Each number is 128 + 24 x the weight over the matrix's rms, rounded and kept within 0 to 255. Layers, rows and columns count from 0. Numbers have three digits each.

# down: layer 5 MLP down (transposed), 768x192, rms 0.203, rows 513-544, columns 96-191
# up: layer 5 MLP up, 768x192, rms 0.194, rows 514-545, columns 96-191
down513:100125119128151134130082126108082146121121102123118109091165125131091137128124154175120131100087179121135125123099100088121093123131095125105165122107102151164123113085105136154155127138143174126124099131088152107107132126119099118086101142098131101159150134140088147131130138118161126112
up514:118134125169109131087126142120095162151148070128154146134134170096144096116129141120143087138153130132124165137166104118095152112111119117138114122125101142110095137222155125129118126139123148164151131140103166115147134182120137108143130148162112131138136147097176139181137107168099109154
down514:143128111100112164090076144132122131133181086123139158148124137082137171108141159156101139132106102113134129149119103155138126146104166099115115185123127126116107179143120114119161081149128163141163089122135133171129173122132140152182186176110144097132148114163154127128142150154144127157
up515:105118089121117106145167128089161119166119134134086160089119135129160153158143131113090124114115095148114155175133118143135147110141075146160142140149114120125136148120122124101123130126166102136138151154130116111138106130167127145106115134148097148077113142124096126121153161121071108151
down515:168123121111167143103122115093143157121105110135125177164144122192071141105146155138133140138108070107119127115123151130120131134102139113148126130125124127103108182140120142154139093144167085134114129138136123111122117153167140123145150166140098130106115146181141149164155128134097108112
up516:133151122129151117140133071098099108146155188145184141122091120163118132151160122131136138120101118155137148117130106165098165141117119135099108111090150154148126104096140125142128151124156163144140143146131100116094143111089090159135129133120088142125104119158127125140122117130119095103
down516:153120133145104107133168120130116145113111131125130099130123092134122144120120111108091148112107140118121154148134151150139124151145105133098130095126093102109163117081141165109117111089117132139139141093102125153141131154143142096157118144100152091171093122177100125152130142147125126116
up517:113116145137123132143085082117106113132134136081161110139153151137126129098148108107110082114075118144196196166122092140173131125130107133126093123116135133132103135129181092132167140152159127121120134149153091144158085140109184141142090076127132153108110123145170117169121130154120140133
down517:145109143142177152151105154094143139101150079132167118091132074089127163114147102136142152098058120106164155130155119122114148101087094101118147123116118095121143133079135072150131111146127132146116119119089091164080151137115125185179146151087110073154194106134122118109089161154116132157
up518:132144136133090144147155133102157123120178107122162156125145108115148161134121123139146125135148127119141170104112129143118098102124146098074132097085130095146113095146134166145159142122150141176139119123118130118090122113127120116127100110166128126142159157108177113134146125119131107123
down518:154139124132104147097139107123114105132146142134142063096117132144130115128135155061160138149107142128121136112117161107078115135121105132155125190137118148132109110122091106160073132103139165113140170161120129099125150117128102122119154126154133104112158136132124116096139127135114152124
up519:151093134159131152146153120150132109078116104110084139119131136135139104133136130092117119155141090104144133065092163141124146124127138129114123065115148114083099136165124136136068105124150163126143111131112129172151105139134118113112133153148112140172136080110194129146080163130150163139
down519:140112163144150082110168134157104150137127157111092166109112100156095126107097096169125106145108117138154128077162144131116118124137124111096154177117112128143115111110114147134149115101120142129102120097054151142107089160135154129104169147146124099147077129104126121130109139148138096158
up520:111144165151118137120132114085110089135126148128119111153085108125140167110144128163078155114123187126126146111144117121159127145126137045115112114123116129149131139147072148096091119140122131127119142136085148128085117116128157140108088107166139129131104123120097111160104128149130117138
down520:142125126138119123190140138160132118078140134093168135129145131146172171157127148142131124132137136151106121085133153121170137128154102144153112132120142102145143133175117136117110126107120124097127104097110102118109139115131156154124136125122113132102086138140104121133141149104155152107
up521:122113114130092134153128125117108136110139147107120168129114143128111119089136107082127092131122132125155152134139119161175110110146144117148125149164104118095140120133111144124163147127085127129109077118106139110161150135099133137173128120124155181119128135151119139106131131148127135113
down521:116132130152108122133107155129145160134115126099094151112126173141127154155109147143118155155127138138115121144113153125167113130143135111125117102121134149110089112143145157135154137102110125150072171120159121111149147162191130130120155119110168121141156128078113141087087113136144123132
up522:099140114126107086136106135134122123112129128098116092122137137109083119137145155160146132156112097166119137102141123117097211112099083153113134089107169149132123131194113112124104160078137153112129149166083167104160116133154148126112127149133095109163104161112113152144120096116140119125
down522:116144099113145106135130119174107138090098186107100120141150104127135128101109144133103107174138153133091123150156141132134086158188077149166107148074116116127137125158117169098131140097140145111097134138097155132130110131134139112151160103151067066138183191092151159117144136168141118112
up523:079103114108096172143129151127168159166164091140139098126097081101116133086111123110103135113146129105173101123099142126144154162115130088138153095166165132101151122169128125131122152144111135106130125080128125147126149093148135119115103108168170133180141106103131092104114123142071137114
down523:141149157109128117153103123102107097126129140140128141148143144140175141160119103111146119111086133129129109102140118147146128117096126188141154127151139133154111143080108154130127122142110097097115071103176124093119140130113100133112160096102144129124106158117114130151144089170158090116
up524:106140120121137086155116126118137072145152161114124143121141137122127084099120160149108138138170152130086171112126111153091159121157113105163157099132163120089099094126118132099135153155126114100132141139140174164150130100123104104146133154099118125114133122127145160106175129092095125116
down524:164127106158152142124112086149169138156100115141091144165130116143078123182107143159121158176120138116181091126075120122116099119144145175108148116124056090173106148143140131110133104104167119133140102139131104140171136188135118144100135159127065111122145141126119102133109116116129131147
up525:145101141145143173117140156101106173071121048116132138166102158141117134077061125131070113140102119136121137111117126079143081140117131111150169132137094128154111078142124156135067182180130135133132121143105167168116154155161088129126124162157109112145125181155115102138104117127135110096
down525:149136113157097128129145115160113132152120124135130086144167172126142129116069118122164102137144098118153112156094103141159123174077084144146117127125126116183119106128147120069123098075162064136110107127101112095132142122078091150130083100120175148152125115167109134119143181144100177146
up526:173103144121101123084131101121149134133144090129080146156123084113138130170144149110138128124136135161124128114106115096139104154128102125115151166097148175153098150139091068144132135115155127072128083143162137092125103101122125159154125124133139112111184132129161157120132121150099144140
down526:109136167154184143127104171114148125132152100162158156101140093084139149154097154138100139077111137156151120132177149145168115147117127081095137142164121145130143140124156118123086112157073127136112105136112125100121166157164115172107137131130151139086143110125099122137150153174122092120
up527:156137116131126130130133135107135120165101119124130138156148173113129137104122130134167106133132136128179129130131100134131143123100105136124106100117123139144104136146115137116098132134125108132097131152133113140111100128152127115162130125158121152097139134119122115125165156135152124115
down527:062124113169118142158129105115111110133121114124128169149107110135112114142150105120161115159123112177126153128162159097141128141127149168125200121125118100116105087133154137187160141168155141139128128115143147153127140140112133107146109153144110108173090120094106157158121112164116116128
up528:121147177096171128147141128156148119132093194128144163158104112070129143108172080136127146113125115169120139117174128146111139144146185169141131139166118117120123129145140085118153131122123120177133148168118110152158156096097135144127131127115113160076173141134137111093123128123160146140
down528:088080071129124157131192122090191129130119164147143100151112127118132110135193135160144155095121143146110084137133114148128193118129131088088094120155122140099153149134137107153151117138122091116116168166160125131148124088094128108147171098090088131125174074062152117123076159170118103074
up529:129157103114122095141119130118134142121133119106094120120141168138132102155140152132086105149145125108146140114146137121130113154146148129126129140122108134124166184134114113079114090101122125169118158117148163120093151171175062133127165107115112164152108193129107106115137108120122086161
down529:130099139146075155121162164123136126101098170116138119108143113134151124131069128114123112140119161137129111128070097115135138175093137155101123099152128150144159105175073129081095122157124138137115095153145142092101111133082143149145140120130104173148154110119149171138153095129103118134
up530:075120137087125127107136119098125131095116150129124133135103127190126115150142125149183099125124117184132135157141112129110145110091133122144140118102164125118128099141092142112169123139113125120140089144093101099169123131178130116101075156150150120135100128147133151109160088122128061113
down530:142142144132133162130117074150110135077113103102137163112134083090137123113133139133134156143105095108143117154092127113110104104112133133127082117115112142168100101123116167136136112133131159128107133132106131137150130121171152124121141123148136105142147091136165113116174128094139137079
up531:074135150108166166096173112128151128102146153129137155149157105136135146115110151100113124105099149156133059115115130077147113117154143103112157106125125109173099123140142070158131149080161148119101131127177104162118128103168120106176147112069157115144109103111140115131137098128121117097
down531:084144105108119142124133147117150147121128111166105129155087116122156137130153130145158122118133115125121186198149122121109151121125165135145151155136152138139119116127111163133144140154144147173116086169125135163168165165122141109111153136138134106182133156131096113137119178132108217136
up532:148120125121191114108137129099127157154072177098108143143121151097122135153133139096164147118138179140094136160150106127205157127110126146112113096183127125144116120133137126090157126106116152128095141166113153076156160148124121122115135119121127114150113109066137118096143117136135120139
down532:141067116143124146131143082059131140164137136149143171149138156110145126155154115124124113150137149060144109105168162150094158087127127097149104065154153097104138100099116140185125115148167074134136153166129141123107139085142137122107164135148115094110134086221127137123131168183108104134
up533:134132125132090133089069166143147125179103107124155106146091123168128093067152121142104142141109111137112084120166147124145142102119116145103136117130125104134097114148121147117153134133129178114117091140116138135142175097152128166120150171130131149170064158125117112147103105135136149121
down533:093114140134089142095062145112126157110101143116129110146111143133127103096132116095154108102128093109096152142146155158102107127139088136137109172137115171141119107155155112100092144114142140149108149160126130150173142106139132095107134077123160148103096094121148123087140154147155134119
up534:116153095165136125101181116096057123129061116062080091132117112128164146156153089137112099156114104129124134129128131137102133144138117082155112123104082117140128123151132158110136089167104134130121155152114082115139142116117128124138142177135138158145146123136063127097155157125137153116
down534:098211124065152155105116115123146099169122142181143071130112140180150139112109136110118142174158101135097123113128106111139097113153141123173119128098127158117160142099119084107164156130129150128115143102151140155128139124105114125151114100146118129167136096108140109137149119108143113148
up535:137085176118096196166154154147170092128111122113160131117101100118089136135106157107086097132085139121154128114134102125154124095145132097136087119093086155090136086125131186148127144105137131171105163098147148160128112130139124158148117179098109120074124133131101080130130143103144161112
down535:159133119132157149118101085127136098121131122137103189130098146151104084102110168150212139181076117134134131104119152125147107122132105148117083105122151112118149138130076123114119137122081117146139134110147139155110140105154132141115113164171088147151116133119129125112149088169090085163
up536:093111102142129109091095158109101141094122105126115131140126098129132154109150113142084138145093090112106186147180132119076120086099161116129203127099153163109130116126154112100119143155099169117130189128128114096126081132132123123120160168120139161151147105133086117131119137070141108179
down536:134132156113119139108150119156074117150134137119145089102104135134103131139152100099085151143124148073123114133135111123135114144155149082158127151145163141124159168090107133102133120157151088178131139122128094133129127114154134090124132158134118097131136116143144097128157118080167118093
up537:106079101154088110145139184122161099144098105104079134122104128126157090134130120086095115105140100052134106128155151124121143129112131106150128132097135148152121127117136165108074155135111181118141130167107196111116090144136128113106118121086082185108101100169097111138130113111168170191
down537:113142156105178114145158148168125111166120080151120085101108188127113121050136092106124123107172143126114136157136115179091137146110093113137132141116105157121117103171131122160136128146176168138097081071089136205131143167151154135145132138154117130152177149145104125085169135145100199135
up538:105143111130111132154104109067120122142164139112133127125091111126112137185114133156135169139135142149145114121172105117141122125136134124071112152116147137118185142074126146094088129160132122159121137117116156137139131114119121078079162154123144142069165157148144135113111121092162132129
down538:138111112115143165097139146159135135110121127095149102144146109113148142130106156132133151142100134125145123107122144104099123095138149129139133122122109127139145093137133148123147124121110144123091142089133136099159110141114142103137058157143092113102125120090067113141152114104106164180
up539:105115125138144136170142104093106150127102112144088131169122160131198109152094104162064116152136120114153151148148153153115136097124063091121117144122117142165145139113177159150149133178135140140107142068152101136144107140127126132148102064130153132074115112059130099128152153131163128151
down539:124161151119107125131139113129114121117120142161084146182144105111142131105163136092152136160129095110139136170197109101118165116106100163159114158085157112119101145121087148115153097132114113159108170138152144107143133095116123082139115102138091117149123155156146169093171107110158122154
up540:105143118115134106128136158146133096134128136117162096098090151124107114154132101138147098085114136104084127084143094093100131104114121139158139143159095158159145121130083140096140124148146103169152128173079107131171111103111116108130135167128075167131149136121089164167126162150127111117
down540:098104124136107128127104135108119082138150134116091174110161108152093130135144114104154150102141166118130070152114191119116143105095155121135144141098136150083120143096102150103093159106105146139060153108165138125123136195125115128107121102117156107115110119095138153118138110079121108119
up541:123104109152156129077149096141136152112123083134105131141112112158113096134111138160116106133131129161157124086135138152159056118166132099132086167144145115162105118131126172130123128120125130125126129096142111117085188113177112097164113136106112109108134102115152144088102138122101117131
down541:146109120182142151155105088133130060181153111158122121122138112152128108118145103139131122132130094134100101124129131128116172158150151127128150132128142129130152156096078056147133111098131095091193159113097101156138090102094117117128143145127134130086134182156117080157115128103130179157
up542:117136109103144118134128129080139118116121122091126140113144095186147126117136132137143106118103088132116118139117136112091109119057143129143106116132134168078114121130115168171129072087094118070140175113127133138075111151119121119138164138096135113109113130157085149106168175128131140107
down542:129136135106122126137139147099159134112108108142145131099090088116160129123141122038157110138121091126134128069149151132097116136180150136156135103117121136107093098143150122154116091094143119102134143128129115116113152167098093151120180128140141096118109166134139168104193158144137179138
up543:138114129118141105094078130086143159129122187096161137082115097110154131149123098099144132126139119187147164169127106124147143102114140136110178142129133116126142106135148133152158160117164097132107148096120153106163130138142137096110121083096128134160140130096135114162099091116139139118
down543:163083104112106159072111135117143127141125163101141141122096128121143138125138139095155131115122065134116151136117134116133173094114152133094148133121161121137131109085124126090150135095114159132085118130136088127166105126146140118142098141120107088133099121116148151116117127160146124149
up544:135131135088133144123109113139132141112165118097113153109089113119130160112136151144135186091159149163086121136119149109122176142157193144156174160138140074103115143115139117115143091110143128126105137120066064110123088114136105116120080110141126133124111168088116118150114101181119152127
down544:123146119148119201100097123141146149173116112153109108132124164122129154153180119140127129151156123139132149111143159121156158082097107131147180138112090141121074127081108118152150151166157133116103108125124138148134144106100095137108098154151098149105112133147120143159120117137157138101
up545:128149127118070118131126140172171150123135133107166117188120118137136131126157100114094119146128121140137148122142114115109096129066132130134140124158122086115120165142107107147123147142148112090140130147116136100119123135119101121146074153129133130175102127147131111095090121103084113158